From a checkpoint of a small transformer trained on Wikipedia.
Size: 12 layers, 4 heads of 64, MLP 576 SwiGLU, 7.86M parameters.
Architecture: rotary positions, no biases in attention or MLP, untied embeddings.
Training: a variant of Adam for these matrices, 10123 steps.
Each number is 128 + 24 x the weight over its row's rms, rounded and kept within 0 to 255. Layers, rows and columns count from 0. Numbers have three digits each. The size before them is the row's rms in percent of the matrix's.

# layer 7 MLP down (transposed), 576x224, rms 0.0412, rows 285-366, columns 0-55
099:135153158171121148126088130079108136142122156126128162107132071168166124125134089156119147118166125106125143158149163116159095165126152121094144108125129132140129116121
100:098127125158173109111109112148147143140140110118112097125126164140148128103131182086117177107091112102065124116134098159158132156102134130111162108100136122150105132100
100:096105142050083124154155110129147091139115118135142145116124125105093145114131156144161116152144075105092162102132100173142120105153149114158115130122130115169149139114
101:147119152135092108122130110122176165137102134086111110133106160115133126145104144191108137148141165178094116160129105117149145126110173120108104125142123149100148134122
097:146117127153129151127132115101107133117119139096100097152121162121112156129103137133132150089131158147131164135093130127131126140091152106102111115095105125177125166136
100:100105128118124131126108124120117089181149165119113141128128103167099147137113090116130122153117177075141125144119144159166158106130094132131154148112148123115124168133
103:125105130108112068102152147117077170131119132124127110139160134121108107105133137130130138097141095134155139170134050134151082108149160125114150150142177144167087127148
099:166109119105143147146145160209093140111119145097132168115123139132149100144107093151110151137140090093113102133130121132104112120143093092075180130123129116095122120126
098:119131114111113174128117146136149095131093106095168117117118134105147149129132148120105096154147102060112146130141138170104095094100166104146133132178122152151111128119
095:110100130178133163134091123169108096129134128129119112135169142097083140147125109141099152143138096138158106129130135131185157151075137105166125136122191128138139142164
101:143158185104138097129082091142148138148139136096123128117100142141111101140144120111174176135145196182124160163147118137146106107166119114165108100128151120104107122110
101:124129115123131116122134164138130107133100153137112132099108168178170131155168136096141060127175140174122130151127166113105156080120129138129135167107141140133155142142
096:098124114168111106150115109117087171138118102153117138136137104098161129091154193116136092154156138134139158116121099085129144113100149117111119096132135116163108140135
099:141051102152129132117134111129111129119118139107132172088144135178131077136115132150139127154098140118104129166167165109127106144137136130123139123136125092135153171113
098:144122087115123158121086183137129155112135091133131177116120081127161108098128156097130162098100137128139123131159139100131121110097151125099144108092175158119106102146
097:143145181166093146133131134150168075119148126106131119107126166126113121133120123149130139142115117124115152084119141135172114149135118146148121125114126126096135100145
094:128148076144129112074098130114170132121115109131117117160128113105148155132128124116145143153135130149149178142119154095162149116127150122105145154117134160100118071130
097:113162129119141111118135121137153116087156186153121158121108121114165116145196113107155111115161136154098149114146110129112135117140138097134124075116111154121162072105
097:101119167107102108128096150088128115125142132132078098125149137164132138112144091092177102112148057144152098154137118156138129120140124112137146110132157131128120125146
099:135120176140159147155123151157128099133133119103154119138131122111163116120169129118146140147088043099158125102136103122138181123099119128141142129102098125115126100114
100:139090142130137129088113118156156110124125118137143138095124118129104139086128110121118119098152121144125106139094131189129187146157150152151088143124134127108118105129
107:133134150116112121109133118134129110122110163130151173125153128145123104108131106136143138127101255161158117095113115119139103141133123123137164095112106114127103119105
106:151127154140113100132115170131090138135097141130092160124144108124139106110115097143093167154095184118089117143161101129120132149145142135174142134121141111123124086164
101:179111097120148181151127099084118119187123167117154126125168122116106096175125148170126154158097153178096110121157121115155143139142104119115087107114135110126121115090
096:121156106158122130115147142132135161126109125111121088149113111101155136143107157100089159128123179148114109155122093104126103119150102096109119118124129137129085054131
099:073141126135112113129152153120116106110094152120116135107110147163096113117123094116128136124142105134123102115168144144134138107147126129119174139125124113147121078151
098:142147097133096086166167159113115096090120148065090139158104135145109163091153105097115119107116155116129138127110129136123079115100153171136118076141086149125144109108
102:103108155116139099123131148122116121142094132109145102141146118129130155150149126132155098122123092160119134128082139101152126140101150109123112128143137091164126132149
099:154154071112109143136099155120135116121151140156102117136133124106136136174151167133154142139114148154108144141137120154116128115124122150098149128104074114103150100114
101:166093162131102127107140126179107124115128122115144107119128139123116139124083149157168125096125123104134104136098119148109140134160131111138141088109097188070079115112
101:121146164180123159114133120107110156122112070114121162172116117143143104141136171137130119133148137141085172105120116113128122142148122101153146118127079143121151123177
101:137129122066124154106129108112136147164139113136177115091123146192162105142121121099120131150126129178134096151102152133110117106145124162151123114130157120130121189125
097:108154131111158124156140153151109109069128120125121126087116126159170115090128118147097126101108128149112146117155124135110135110177102109131118097101167122137154112155
099:133117105098125106149111097108087153102112099109165114127130090145142131144120162115129145133135104108120141118097155096159141109083148154142126121118097118129153119162
097:127085098074099117128122094107108127145140121110119123156132138111119129134126143117135149102139145149166124104154140140184119104076100114137150126150164107160132112126
103:124130095125126140110090110160153077152127150135132073106138123144089161134121109137114173107085161139118174135160141129149119134128098184140144124133112110126117114156
094:126143163168102121131135171139121194165154109128122099118111111124147075126083145135159096144107117151132143119159119149127110105123132068165101178155128150078098156130
100:113150086133105087101126127132134109146114135161117095152091136118163109135093097149153134128145136106094155119112148086133057178132094109114149122155069125152129125148
103:105072138104136155131154136183114118101112101125169094174119126146118125146168118122143161101113160094097125118123076128146179131127138162152141122134124107103140127143
099:110098116160133135134105146083102118082123122110157102137100120111139109140135112103176114129111121115160173137140104121092153170109102174116168125156109145096101182154
097:168114194140133118126127129089129074103165126133097166139103123153162114134132118153144089106145122101178089106153159134139115165103122142118120141120127104147141170130
100:139088154136082115116083141138128148151191158088114133130104134152189107109135082163082163158104144122106107125098117132119121119132155120140103126142159157094113164119
100:153145115115127100123128150117120148138110093125126110115135097133137110084120102188106090139124087099132122143105132121109100127110146123089122156138168148141129147127
101:135116132122124139135111131170126133130098105148134152126133140130110137111176123125102102153166109100121120132093151141113107105139086131106125117155110108183138145166
097:086112104117088103140108108131142121116068143112114147140140110117160148151126119139119109085106140100122127169180115131082173075138110131107125121125137111136139112140
100:090122091130127104149124164126121171167149116105132134133120092103163134164068128152104158127133163103157128111114158112119089173111125164141109112196119158113101118139
100:155081137140176122134111160142157119129125102150179122123120108159132116115100151172147130121094153140131095141160142109051131125157150137132143087107158130135138102130
100:152113140178107128129105121145140081121111112153145129144141154140119126091150095123160137112146167151133108139139178131122141126141145158151120185096132147126158094148
105:152118139140079149179105117111136131128166151149112169075097103086165095101078154125091115149136093141109123097108133113119128121117145152087117161101143116120136114178
101:088149126169128121145101144091106141133140124102107152177125146129143132163162098124143183121121093136151115177104112113133118116147102104088096110119170135134092127138
100:119177131143139129127119096103121132120125137125139154129135116121143058131101138089088111112126147127137149154134123171136118171140152156119101133133115123148082110102
103:151111116150155097126120148084172142107130092091127103070119117160164119144105127115117051122132130148108118138139147116127111145143129108160116158131088097150137126103
099:126101152135139159095155097154091143118112132161146083127141147131107138111144134115121166123130095112106144110111113140136113137142159118110141124136155095159052147141
104:138105125138146127099129130099083146117083115105170144086129114116132098120103157140159118154155167142161171127140105125124101153118143067134105123091125151144152114139
105:153119157123140138161112154143139099101138147095129121165135126118188139135088115119091098151141147140132123106114176147144118132121136127140138124139096161138100107154
096:127181119111094129093126151156072129096126142138122145172126123091154163131140177147122089124121166135135151140142136110124083143102124166127123087138117097147139128171
096:103097129149121110157125128146135145132133118088104190049128142150135083107115117130140146121175112167106153137162158104145134134092125130134146077096164121116098104092
099:144121126129120134105124113141118113120090153174144129112085137109116109087127039090123130102103181174106114097110120126108128112132105101132079105165109150107131114166
098:149146153154088168131148159105133130128086118089170158127126117146172140128179138121122134112130154113099125120120116139142138131134094153131119107133130141137094182096
101:123097165132122119135151093111157109120115146104110143147118171114061101131144092077177151128098081164139145148133161166129161156115107088116128142146091134155102095133
097:118112122167136110076096101111149158101115147130117117156111086096114107129079107105150152128119138149107096151175119118125158155127102157113090082138159095150133110118
105:116105112126151148099136131107140110130123101149122103136116121113056137156117129149139094076093121083098159174103137125134140147127139091158120121126127158113106148110
097:114106153140113128165155132138124091112106190098145132172140132120119187126104120144163144099128230108108150138115116129118142106086138108116117105135124125130140123093
095:109060153127128104114124142123139138142100111135092111114116141077113122120139109096149091076126170100130144147175144164124120130131110124144107117158146156140137115142
093:143149119134127154141087124108158167154138160107149125155120160080135082141150093187120140158135122111112137131164163125118160108126155129142128123142161160157129128166
107:106122078116095151104119145159153086186133133106129120125133125119149153124134141114092133135112089137105115128141128112111103109112133066118112128115126144112109154113
103:133122092101105114137160115108167115146120163079119141139156148105130145106122144129125066134103114123091134126114144092120148159143200085087162101141121066156129131146
095:111107130140145105152166113126174111108121128125142135145131114113115098110157119084048117118149160167119149122152152154118143156107133156159113113156119128153145106108
100:104164112154125117136139133115127152157122113179128140139164129147105126105148141110110109136116131105156091134169138142121092128102137179152130112159129106120116132159
099:155093145160186118113139099144210108124163131140155153135141094113115153132093105139154137151142073131157116153091141108091135163145143112086128160103134114103086142111
103:125054144082135131084142127133135121098114148139127133129133166122082156139129128149164126120113129132170122148107130118151116094119107150089119125123146131161132131115
100:089076121123118175127096093132130068138158074148153126147112118089161102143157162077110129156101100145114149157082135162122178120152150119138125104125116114127105132108
101:146099129153151141141163127111131101175092090121141133097125132149104121149128132080142111129154138133145109137109130147126149129116101150144108118135142171094109124157
098:123106114108141116138134120148200160145120159129125134102120112152140130150146107089110123161112166100134105132117142141097097138144092120116132117124134191132190108143
099:084145098106127147127132100184193076146106101143140169095168179120102108091139111129143145128138128149154114140131104144179117124098130136128157139096097144150122113143
094:126127179139134127111140088137117150122125091112150144081125164120101125143108130175104159176109112130130134141157090107050106118124129149144142121151145132119094106166
097:115123153116129151125160108142156112113111149124120100054157136153145149135127079137100136115158146113116141133131143174159139162163081140150132125165166086143144136110
097:141135132116107050136102109139117126125120101136150109117135144150132142111125169123103095117079081163140154147106098110152101172164171135122109147152109126131089132112
100:097120151166097133110167152146096150155131160152125125108127131137108138118125109119091143137119090112160154157097135103108126136131163126136144123157120120127179157101
100:148142139114136152088155110172147077128115155124131120145121137110129115152113136150141103138105136146117150101160104114161135147123141128135118113105164141139115097171
101:145103104128130102132140139170120119109114147104111124170137158085071150152103139155205101096134115105115126170146126118171108181162148138134170076093137137125110119126
099:159119149155139123135148155124086113089095146091112116166164139106143117128106103115118122135125126118161155102172149112140119104120151118123139082132113163148139111113
# layer 7 MLP gate, 576x224, rms 0.0436, rows 286-366, columns 0-55
101:100164150120120101161142133150158129110079153135131120105100136140169099112135126109079143126109142135132096133104083134174127173127133141149128109112112121134146134142
100:156085120138157093148137123134098152141113113108158130163123128148164128156168122099154149179100116141059166109096137148123160106113142143160116091102139111136103104127
106:099163093164112097138118161104066095120149127111093155138094098118129093121147104120138111140151129084159135091117126187136092120137076151153136104118126131149148119106
094:150149098117091115148196134166093128113131114157162111088107091165145161141099141142116146187184103162132143136116147124137140090102115085125146122120146161165113123119
104:125093124141094095195125121101112115093137139158113114112145084110125141156103124143119111104097099160107144109108168110074149124110145174096100091089140117099123091153
103:132143156111171130129154099116181172160133149118130131134124121160120143171117171118150133101106139109103134128078123101114127141124081125140126099114090131116129141078
099:104168137157117112107125142139065116108135099142135106120117094106118152153128105164158087115131122135141149130087143084089106123121126158179114133154126142086141151146
088:131090093097157102133135128138129123113118131140146112105131122149103125093137138149139127158125077131159129114193120110106131148145117149117112114106153117101103138146
091:116118135078113098176126154103124145108089127111146088076133126168131108108153136133171110118092111104142154134137189135118144127144071105123130126166141155097085105150
099:121144120128156096144140109148116131099076132119115075125142122105144088155111126138146121135102140095140087134127151118102151169090137061164128155109114129118093121110
096:136168157128141087178118123115153131138076125106134160104136141116154117148171174113141170177088112120073166123120115129150092136098133114144154098098100126120115116131
091:110142102138110127152154150134121116111136130156111121129122140172100094100103093153108145111129131094149116134128118151158120124106098187090126169129118160077139095157
103:117123147148144114117150146103146170157114149126127149092184148160075115134127142163108165120091111153126100127162106148119107125123153130116087096135166124097141100138
097:155139125108159094139110118094091142150118137165098127127149112140146129116127154114143161154121161131130109104154164107141123127103105126108138153105127146120149113147
101:158109123135126105145120164070160075123130139152127134074093115133153138157131086124100142142140115129149163155130105140115100151134148116134130146107087107120151116152
101:119125147126120108132139156151114113162141086128123138103096131145090106153179153110157134102125115184123134144136161131062181124114129101154122102107149110128117125094
100:157077120134161134149125104125084158120152095095117138152114157117132133146143074136133136138134135148160109097137105108119136121180097149142155097128162112158126099147
095:142080128123100152168179171143169150157095132118117139142140119145143105104132126136128138107133156125112138068123090165132151120136116144158164071128110111163126163130
098:089113148137115077139149130131145155144115142086159166132083115127138122120141143120134121112136142124157118144128112117105151153128098115099114139108156117117146074129
103:151120146131150159097122144081106150116129130136112138134103163113149119146082065128155175125144118150106166136121100137110112141112119137119108148141163098123108108110
102:101108135133124139132111115084177127109106133134104131127072113132160098177091090136152163155094169160146125146113070107111146112125089132109128137098146123099119133149
107:120120093125124113120106142149116102094121129164148160115102136142141149127116091072127128170118100109157135158147108109108098163146135164144129121070135160088154120150
105:139103129142117128148146138076135142158110104134143122151110055144171161167152160164150141132126125126152158141136124094128140119142082110093115124093114147095108140131
099:141112095137123115144179082142149088121135145153110123060102178151104113120128111140087127079120118122168135139158141141109108121121136108176107137148130133147145133160
094:092085130119113170140157140115119118134111133110121171153116129106128071135125104145117153177124115120123149128119119122139132164117110140164158123160133162112130094138
097:098118129149121111121131154152128125106125113153151149114147128149080107105141095141108102132134105184118155142162146141106173097130179142165095149153146142166135109091
100:099150104120141091146133129148165137103180171123163157121149107176094130152107105115138103119138118142103111133102116133110124112124123150089160070134156126089114103108
095:112129096092155117185111119125139138100108136156128151112169105108123121122137083140191144160096117125113177162087140126145124113105159179142132124148135104103141128131
102:134127146152114151144140140140178123146085134168140113165168139161168103067127113115119179147076141119136131153085095122146112141154134128143101119118141129072140091139
109:147118119126118105186112141121175170115102135155143130134136112145092109094110182160148132150120116127101136099118098109133107149139142148098172137117065088133146143109
097:159103142129146118106121149056130109136120124158109117150129099093112109160179099112114150101102120110137148138132123123125116102161142173081129115116167129120132123176
100:099140113142099144156083157118154127138129144156169144132111099187110094109119140114157108155129110168124088158137111123138183146110150133102127095110156153109163146115
101:185104158133151093112123143099160142138136124124108173121136093149157106139152128103102118134127108143127168146114143155143137105148115079138127083091107101153162148100
099:118158076153123138050114113089124108096100112175119108113095094122111146117112118150116140105118124156134155144086131138141132129154105123162118130129141141104125125113
103:139149084111149091117109096158148135147137115116120181145109117158075119095091126192162123106138142140168139141120094097111133120130100100133160114142149123106122114099
101:132151114121101119160108131107121121102089127079137085145090141170093106148133128152157135142097123146134124120098167219139117145113086103168120105130148156126139127167
102:166147144135129111122103101152164147176130143148128125086123107145143113136151091138172125148097138156132074128158129106141152115133150096145128168117046150170148126154
102:130137147157137086151120130117127121117151141151081164147123152146130128142140118168113135137125135131094155138111139160132069115115118095075113138101121130168112121125
105:104156159146133111112134149128104112131086162125149191132129103139169176129105081108122121142133109138101122125163110162168116169153129113130158138127103146083096122135
103:139118151093165121116162152138116110148178141126156162098079146166122102167129072107140130149148160151113093137157095139126078111112123123123151121114132110132107084119
099:093082124096100132132110138125139149085097104098112115115112105131089159117138142135134104152121131111136117123136138120141145129115135142112163110089131104145131093104
102:125146123142146159132135150123159120076108097144164151090141094119105163151146157127151093148134135116113117130124111161156150181114114123109103132106092150134123121119
094:133121115130146088103140137116119156156102150114085130141142136158162112142086117153157129156092097157169124113111126080102151126106119162084102116116138128124160133125
098:115131118104124124132107153113113106085120150134118132114110137170084112148143112136123121154097117144114084107118090119151122135115137120132119118098090184065105109115
107:106071120117150090141195114174128125102108110121109122139167148108105105134148154127083141108095127105139118131091084093151163141182151098149177115125149112139122112123
093:094093122110138139121114144168104159157132118162121181108123117152096132122142149104121111131135133122095150157146147142109126159138150125098143093131139124106155100125
099:099129115141152129107162146173097131129084143160121126163083126144097142188099152093145169155089127134110121144165092111111106123117105139102155134115145119127122128187
099:164138148129115089086126169158111164150110085132150112108154147130120078123127122137123149152106108118178098114164140100107102102119112120126133108181113115141166130123
091:150149123146164119167152146122161133132104130135060162133124136145134123145107119124157141114113107161120103124126101136138125126134112106087095120109127111158154071107
101:151131134136146107090152128109118156165107114129110100162116167093104112136131126145151124127100079128148132126121114085114152157101114131145119092098150103131141145099
101:159130129138127131096150141105098150130113095169131169093080152185124131103133102112106093100134135127151159170148159128102096160112119141098095098091134107116164160120
097:120118103131129124139140118104192109165111149139139133116133146148111102130109134165125123092109120128143154128153141092123132119093118102107123126116106187100129106140
100:139105145135084111136117081116144162143135168136127113167134115127148057099111120114133115104140129161137118132168111137142134123110100128124144125135107122100104131137
098:090143118147130111099132144129153160146132147116100113119143117115157085128105089096145165106120102135118116176115139127094141131154151142109182124146144111141165114094
094:113147133157156107115155205146116148143124126139117138118153129115159108088125113127150120147115141169128133131117113114130095196142151148140129093158167117141165109131
102:117135134142164088104147083094129109132154082079129153098120113109146084112117159102172151137129134119093135126160115117120081132127137085136145136094169127128134084115
093:121156150138135127143143130138119131084123097140108122156144136096143079120120142080137134171120149156122133128155137111070125140115149092110109154107088137126116108140
095:106124149143126116171133148131151145118131130087177093132134146124187155119176164138080148110167110083136125130127120130172093107120133113132133103109125124150146091135
101:101120128101137115138129131091123135132141145091106131117137165154087143143171096126146153092131141100155182108159113103121143109135118135122109127180125142074132135125
098:138126103173158119113156135122129086110137097151053113144143165138090118092114138135116155155103143144171144125097108135165100131109161140118143138099127079130149153132
100:079134089141129090135164111143140152167144098114119145123130090127114083110089137114149144167137119129110111142143127101128121113139118124101151102084098139148126118115
095:129146069091136112094123157168139184158146165153100146133127109168099181153132129122126134149103125114133130082139085186097156120130095181126152117140114137183122123150
086:155183113152153100143122138099131119128103139144148129154143155144140134118124135149150123147129093096147108112089113107099118118143093140120101073118129145102171136124
089:103147090148121111087142128122122157140085117133129107132107084146073102166130117128174096130147156104124121117144142138174130136136134080140102116170169088146135129112
106:104129095168132131160150151128098100128137111120171133098118137130101098172115124106171083153124148097132118112166117156103136131151122169153132163124132109142096084102
091:115149113105123114142142130124132108122144131155151148118106128145148102136170082128169122160177121097097149157155122165157137079116081137148166126104158163114122103113
092:159125144165132159139129135114102142116107138085179161148181124124111117159113153149161114099158152132098171125118116158155109145137108129106118106103117108092095081099
106:117128148126158102133168120112098109128130125114080096085111123144142096127123096191169146185129148114136107114145156139130118118132089136108119137084168140143163130113
099:110128096167145132115138086127163152133162137170149137177121131160094131145126161149155124129076124158136123120103137182131149163151102134087147127121088109109177114128
099:123140118130108119117128117138081120128083127163110120116129090159128047150128116139112099128128137116179171132092141134100127130115120148136124136122120154139101133149
100:067118137116102087113181140165168154168115210131152089125071093169070118157151137137147126132158100116135092118148125113157117126138111105108104128119117145083149091153
101:106095157172119105130131148124125151126135128134173155168137076161136159119157086135119120158142143150130127138127115155121112127141123168133157120094113159149123128143
092:142154105127150105179123119173136166146143133124134167128126098160138120122164113106124132114135121140094135155131137174139120132155109093127136145129148176145179124133
101:146125170142149118149129158120155098108096137176126165156115132136110126120133121103173134110166120153089108135132125086116108116093116141100118124127148110151126114115
092:100107106126130100132150148140177151102107103089098154146089077124112096153126100180092141138109141110107151166110138122159098136100121111164092090147106120186131135131
103:107122095121139133093135096166159113150111116145165134170128114121171121136152141137105134126131115112149153120113117125146178169159113108118116127105131070077162143152
098:156136130146132155144146125155113079134119162130141109094113102110145156130178099128110120161155127125148088107103112144147122122160119127127107128082126095129100111130
097:147193133137102123125130126154113123136131101123094157136138140165141156109135114167095137111115094111156109129098125112106089118130095121107156094156071126105151097137
100:099132134117097124086120113168136145100096111111183089146170122112142109153113104156172161149119119123170162128141153142122140123090083116140144117111163143084106091129
104:099118130134082117124163090184110094046088126204123108141150116112129098108143137114149132134107150128124125104143145134122160130124103126119093089116142129122115093167
096:142126114144153118125164103126172149133168143140146161169156118143133095102129129168173127113129129113110129159134094125144115159087117128101107158108151114113180163113
# layer 7 MLP up, 576x224, rms 0.0419, rows 286-366, columns 0-55
101:118103052117161135119130114115105117129151151100165123109155111163084148154170058093118106119098102154168117121108131117152111105142153081133117140180148130132109099118
101:075126146127120129123126175133130118100129123123108126149136153127107136089141156132132143139134088079147118122145127132121110117124089115145120116137118140140152127125
100:094132137130099116074098135130129094165148142110140108145127165141142099121131131127125174182110130116129135151165182141117130132119147139165171066122140129142146117072
094:160174123130138143164121133129190132158134141102115111136111107111124169068136116163121150084129149140146139107143116150084101118119140106121117154099094161106150063108
101:154111133123172101124100116125125119100148118106076123136139142116126117127116145164116141117126095134140166116132154155102155105127150158141111122086095121136149102125
102:143128161090169099108104121134131143131082128125099140094091138116091145107113138117135165149116121118122128135118152128153122148189147144160125098144126137092123093133
097:187084154120107118112111164150073171124104149145125108111148165118183163116166151149112119107111153119141133131121127149102092147132156147140130120117098152125111131092
093:130094123060137108133131142169135111155105148119148110126162092119108133103139164088139116133130078082132134090167163138125158145113159176123123118147108139115125143130
093:116176131087104163110112143124121136154124130151128092142142127126154116121121142154131112112122156149164113126099141157101105154128176172097151179111110120128150113098
101:153159136139105145164117134141140114130135113100120147136121098139120096153126152111114138137127159091135136124092133096164131111116121166109110160131077117091150142135
103:116160158136181105097139172094167114130111176107113121122137136110129116145135131124117135147117141125166158117084170114094131164116094137158155088153115172140101132130
097:136136111123166136145118075122127105111156158132141137139146142123141100150103134106096130139167154097146106116138104119142116136152142129075103115140126127129125133116
099:123115105115162097117122095116118098114124113125093116110140108105159137147155142105157146122129163086153135132135111133131132141080144096139131159148102181118137159143
098:129160137139101103078144152143166202151136125118112108104114135116168143125168132129128116145077113149122147123130120113139135134095106124143102080137130129124123139170
096:116105116144103100140072082146162122136150093150139147128121132113116123100128162178111065081115125160129118102142153120120127147110107122094162125139172139138078151137
094:104107183118147173153164086148138128143104138125104171121098154135131146123099102109160084155162135125147173136123139151089113145125151141099129144119116102125129128126
096:112105159165146130173167099142128127123166169130100138096138158087144168145151167153209120106125117131093097130169119126142088095120098132127094109099118129092158130087
096:132064144116160110127168127093118125090120083101113153136162138116128111126160116163116150120152120106095150103125138176110126104168112127172158103135106147116121133157
099:177103132154128119167150110121070114115145143119135101124139155115138159158133118073122150140113107101099159115086106132168133082159093147169157098110107152129140167158
099:134150134093133106123103093155077131128147186159120146140127135129168126113116148145106116171141114110161116149136147150136134117158071111116168103099120102100139121102
109:161120145131123126152173171124167123109122098085127154152132106113111140126140206124124132146074161144102109144109146103168096153100159114128122086116143141120129157141
107:072144101132129123140086113148130114146143144153119143117145120103143111131120115147128143154133098138109110144148137163124158139131125144174103108155103127158113123145
100:122191088126144117111095082117119071098126128123114134118158106140148135110081114135117110142100114090135086148088137163141117145114151126155090142137095081169102146105
097:099165126151106143141097167149140126130114113122133082122139118142126146146112161143122129097116176118116113116084093084145131105173101094095091162138147146136089165116
101:152107143132144136109110127124124127144121133164145146074113120096116120108122112149141099102141122145141128202111135139167160087125124121143093103140125138109124115126
094:107143148150115098180129160157148126096114159110118098134105103100127170115143115116100104128137139077153099134113150147132102143100139160095143087133125155137163097094
102:105135129084141121124107140148139119117113122128149130158156151067101135119159090118136109150140087114157086106117142116120174074148168143091127127155131102100118139091
101:142061118167121133130140167147090127181111139110102140135084168105119172144135109098125110122156151080162126132215150142102142115104112097081112110095126152114136164138
101:134105144105140160154090123151136120129148156134121118088112109130137093150152120150098126138091132129121126114087136107117161119137143135144156175137094144131154089076
102:130143146129138142139141134112155178137141113146144165128158140139127136151118150163105132108152166115117134148128156147115094093134132123195129103100131143130103155111
099:143130117141153152152114165112142090123140128114126156123116106139092145094126104116119151129124159139117142143128123136113168094156123141150105124119177135143174121146
098:108132089129101095093139098164126150108121124102078138096094141101155126136070068128116120122137149133168172098117145121102119141149106135115097085166128114164142137114
098:157134165124173142125116160104147142122104060151113120147120118139169146101143136158115111147109122163093160142106179122135185136109164145153132119109098142117144114142
097:131147096093132125106163096181101125144103128125119122133119109134117124107131125097190120156134112126118140137080113134126119117168109122088152119134146092156140140120
101:155116120111118109101142163154154174076096150105173107155100100121140114135154136135155137171131143136087134132088098142143134096114112147101112119057101056135118133135
094:096124093108126125117108089134126090136092156139135159131139166136138157108115147139135095135169096116151133164115129125121176186147158150115140122150125111102149144148
099:124102104171142115167086131099131141150115112170151084128126095092140105164144169110122111097128131061152129113142151127101103133118088127100135078135116129144095149157
100:142100182149149129141150156113110097115075102138107119133100163158146157147140128190162103152131122145184156102132153108172120138086137128088097127139132133137152130124
096:132124123142182127151142143130147144115135104144095115134157080149107137151130105119157130175160144143115117142108101145147163159147133132132134116142135113166134131127
098:118152111102193113129161122162150167123108135119178126106135140147150075120125123115171123142133140088114142115147086100102131110117149096131101138138107115081153083132
099:148137120144113136132124156096138118103121131093123115131138153109126079146112141118116129130142125142111131140091071135133097136160154164162153098135121161138164142140
097:109092161117134117116149119146150116098157126140117138147112170056131162187118105115115109123127091143115109079100114128146187117119104133135145120127101162129127113147
101:104124124093134110113117137097123106142159088102102156128100132160131133167105110137118079159125121148149133132136185110073135142157110155109134091136110132169130165108
097:136122125128102154126136127141123099105141136113107108103134105137127099125070158112111141119108151083153117124147148077108139141155150145168124106145159150112158105114
101:135145143081088142147163096123124163122147120122122125119121168135153134134116143122123101154127144170138098149087148083081146110149160142162094103172117162180161169106
100:109164110136133099133167159090128186145136136131105142132120124162122104141148122127123132104161127133156124126093097147144124153134135133142083148140181111079137128128
099:174108135122141140122147119117147157131101125132152142141135133141132155088155148139128168101121124156125147119145171155085119149080115145088127127126172146117153167109
105:071124151092153163100111096134064161120125137142116134072137094099145112096134154130107152126140138082134119133127125167170145149080157125057131145148128146117153126124
096:119087109154100143128141107123137144102155138148173124107098149120130144140163097121124132149150120182151097183125099115105144117129092124149150113145116188124089131098
100:102145166164111134142123106139151132137108056162146141112130152095173129139166163146119136141080123097102173140091123095165156125181141143152119111130113089161150141160
102:112096126141079136124069111151144122117160121127136129131170129096146078127141117161141159095144119148129165133171136114146135121148128113086161143153157080143128147122
098:136113146113125118166085120141143142183109129133100099137162158135116143106133130113143126149154144122137161122120121109172162149140151185170114127098108107143104204141
105:106154095171124157103134145145126153143144109115139127095144066149136078133126096126131162140118139135132117162173132121095165122122164127118122120158136111128147147143
103:119194131118092142130130165092167101128117152125136090077125162103190111090118144089109131141147142154150123129121167126126142136171127171092161093151122131111095130089
096:142141080173139141071152115153166125103156121101135124141072134126102087142105126139145122123167099085109115093108098116173183147129099103158112139129167150128086159113
097:165112093124135105131106134093119151136148139123130122113145115143121156179103143109105108118075127087162133134136098099154122153116129129150140155170096148090150183120
098:120125090137130118154129154146136110107153140111151147135164108160118114112141121096108068174138108126165116100130150138115143108129060112109158127160158103134104130116
098:116126124135114093104113126143176120116134133152068136122169123113145132106137120098165116141137091149118128162148121097132092112118175136124151089124105136121116115111
101:101166150161103122124165161134096123072117141106107122128120122089143117156148090128089132111120108116140120140137096167130104131098084133117163194135143177161107125135
097:127145103131130153130102117128121137115112149129174117158125139132103098127139153173092130118138095118104126150078121141147080071147137146136128076144154140110065125145
108:124106145107126118117160153129139112130116100157166149150156144155135135104134124133167097117176148100106154113118128118140143112132121131140162122130124102134130133105
100:103168104053102122105139132149132140152104168162153108082113132133112134107118129163136135175118119123157132152144131149116136130154106120103112152124143119159159153099
092:159182099107148127122127147078120099149078100155120114124151131112142148128124131121144099092166115077143125115154119126066080102153094163144125148179154112156099115147
093:132188142137145133110187099143125114146154126121137131108123084180125139136116148106148133144106133177130097078127089171153148154170079132092123138133111110144138126117
105:125180167122125109164126103133101116106099138129103154108136101148155151153105093093099143160082130098134109114152117091154151122157113121141155137140103120110126163180
103:097147092110118156139142134097123113141110139104119161121125178121118104084144132083163114134126160123149146166113146129168134109103147138147137070132116108140126101121
094:101111097115074121113085148125120089101134132157127124109153166111127121088123113138125142137126104130170092122140170120130168165133137142169110143120086140117113128186
101:123084135153135078148122106125162154153104133108113101136091136129128090092132129142138116114137137113109115131143129116092138113131171122079117131137117142136174124119
095:132108193126120112140132103121118106122135125147160165132156148079147145128084113111129126112139120133145142156117132089113137138125117115148132150095138130164094129123
102:154072117125130138119165104110139102103109100119138120179128105144110138102127111140114157096147151125138110123092141135168134113163179156130150136127155111119146137176
099:097123102148125128122159121084117160105114136140092138081106125118180134179087124145184127130138132119098131088168107126126111147100148147123137135127126082162092157146
103:189101146131135156165120143144126141148096120159070136065122131147163142125128122118133115147151146145168132127169119126127115150156140129099123111090116109127079136100
097:099116137124131115108127146108126142096123161148122128116122103131113101150142104148140104160117118145149071157134159097110103172133112154104127136119106169124127140107
099:084140114131100150110113112144100120117164130159109087107086136158109138136098154110142144126104145131078145124134130115159125089143137167154136119116107151145102113100
095:136186094125118118115163101157149151115144115166088157123126166133144076115071125090137056110129141146120097096116160053115146142150160117104157172142146109131143161114
097:122137127114122113147142118098137142075158174136190122110095148141108083142137154120084089116069112150151117163120118178107183132183120150121124168134160168135124124126
098:100116130116144112129118142152126124162124094107135097096108175103103114139117152120149153110135158172133152178114165106125167104102134174098114094139154090130126121125
101:096091115162124136116147137084135147170127156138151109148136114138145125141134151104120130120130153112172100107142116111142131139102141106147074161126180115120150142112
100:108132140142128121132123107132123116127099098147089150162171101104119113110171134145136109073128121129153112127135100164152139127108187133108109128068123144146109145119
100:171098105117107108084122132111131116118154149128145096092115143117107087121104141086102167119090122135155131131120123116108160130129098117126104094117135158179141154114
101:129109121120112124134110106110097134131153080098163145131132149122117155139186146130136153137136116136123129119101109147141113120107128120127118169125176104103153130124